python train.py --num_attention_heads=3 --head_dim=32 --positions="rope" --rope_theta=10000.0 --decay_shape="sqrt" --batch_tokens=16384 --max_steps=6250
Each number is 500 + 25 x the weight over its row's rms, rounded and kept within 0 to 999. Layers, rows and columns count from 0. Numbers have three digits each. The size before them is the row's rms in percent of the matrix's.

# up: layer 7 MLP up, 384x96, rms 0.259, rows 366-383, columns 48-95
# down: layer 7 MLP down (transposed), 384x96, rms 0.208, rows 366-383, columns 48-95
up366 099:535532500488555483544522475486487492522517490527492484474459497485523488492467485505521492535513502491477539513469497512553493476500489510510486
down366 103:466463488527455514483470529497504482464452527482555514543503491505444501479520510496531502499462513497531471508523499503483503531501514506508519
up367 102:521502490496467492525543463456514524480511522527515526477516525535468471484535451498464515538486525490523473510533480509484549518507515482496525
down367 095:483511505475462505484451491513486495539544502494492522526528500537531488484480534546517447515478470504487511508514524463516477477489486484507517
up368 102:496509545483506443547509483529480493453542537510470482505490504514519488497510465508508489516481502474463458492501492486488511495481483519514488
down368 101:520474460501488507441466497513549543499511514499481510492468533530535525505528546551512500510501503499526535500490502532520483516496498478501538
up369 103:513505553501470476518441484520532484448518494542502515448505482512545490459485465482508540503534522515538503491497464534501510524482496495486495
down369 097:475503471493496486506471523482488475545527486509480470522483506543490550488511483512485532481495532518524500500542526491484451455489476554488507
up370 111:524493482493512497487520513517505498480539518524515504470543521527468523544513528477489473521484481551524519513550496447512502505512511475529471
down370 123:538498476518552472520554486504455510536541497505533484477520505476478525534521481515509466506506503469494465533524477472527477517512497487531476
up371 094:503526472486453498539493486495507503508465484494497487499450537473495497503503484527485470495555505462502524546517511529519514516498471505538460
down371 090:517467523515514546484518499508465504498520512484455479556522509506528512485506466505500511534475506502497456531531488496498518454554470510469544
up372 098:478506549492499443516512507485498506519527491525524534489518479501530488427471508495542481491482481495503449504519498483473532518523526499498464
down372 098:492484509472500496500506512513497472492495511493510469479447507493517479527510508455464469542484463495478489501485500524494473508497464491466491
up373 091:495528463559430500505519507472514523533521565544522501483508525500509527540530514497504488479509511518489535513465514476509513493507507490504521
down373 092:478532499505477468464533448519502537508516483446481516512484509501485531479481517494492524494519468513490500511471547552481456471505507510516488
up374 093:508495539499479501476501481498527550470479511542523491478521476473542492518484485492541477500539500470455489527521498528469534498476467525536484
down374 097:482497461451500511518492560509541497493549475501510504515463508454482525463499466456481485530480480527509477531508540515499529510501486507509529
up375 092:498493499475461512523504494523487447495494474546452523508442462480517505511485466551533496468500465478475526536481500514488428473501511506481474
down375 086:495502500531522547475488521450502520471474506472541486513529480490499467549534513504488489529482520467526471480522457450510557485515476540534535
up376 102:500496471543498461523469479494437497502520487475442521517518560551488487481508489511506508506489498452534535507485487493503498556470477464498511
down376 107:479476506518520493518479478503485508457509516487484482509525492467517506519457449512542498515510490451556442538515495464442497512519527522512479
up377 105:514486499552497482495464537506492521496529491568461496495474511459453517482475519499467477529503526500489523471521513539493453471536490509516484
down377 103:527512544507482476540511498497509505512483513439481533483478486518512483496531506524528508524510500489480442493548421483542500518496482465505501
up378 095:483498514497502549524497472455479463537522507466509472532538523511523512541491533516502462481481542494552495505486494523490493539498495457430534
down378 101:472538474534485484500515471503511514505511502521494527493483503494518497484524483473509453539507468517494548467555474445522485511480520506510475
up379 103:493517496515469494495514521507513493528474535512501460546519499476543462490486486492534521480498495490527523484466477539455514499462506525522521
down379 096:483464477492468506485491495524505590499504479499503489480508512483462535493503499536479475491517517512544487520507524461516513526517512491489503
up380 092:572491467524501521494466511474528471485527498525498512458447479495533529485529513497536469540502492513529478492481472518518481511526495452516506
down380 096:526504501460485479541527530506522490467474530515493480494485490466487495526491534450539493492475452492517460497513556489403492507516460520515534
up381 100:532488472539473503467497502509568454478498472527522477518501478512533544479530525510440480443507534505517543466466501481503466523507521456522472
down381 104:468500526449527521519494492491513479506516446522522523477515498510538453520480487525516506537498471497497523558493503510479464469538462522546427
up382 094:535455525534465510503446519498544516506542504471532529490520454465505510548486493509574515467516501509508467492502494486485475516517480469471489
down382 093:469541509500492489497512511533503490486498487542518459537476499535478446484531487527472503488529514467470534533456493503560532446483499480521509
up383 096:474501470529436464511495530471537508519507505519481514452510471439498507516465516489528526506518523490476468507500509515516485539464543487491498
down383 086:493497461497484518529497490501492477489524529535508472498478454492522484474565496553493477477477480560510528490479483489471512488489478486510529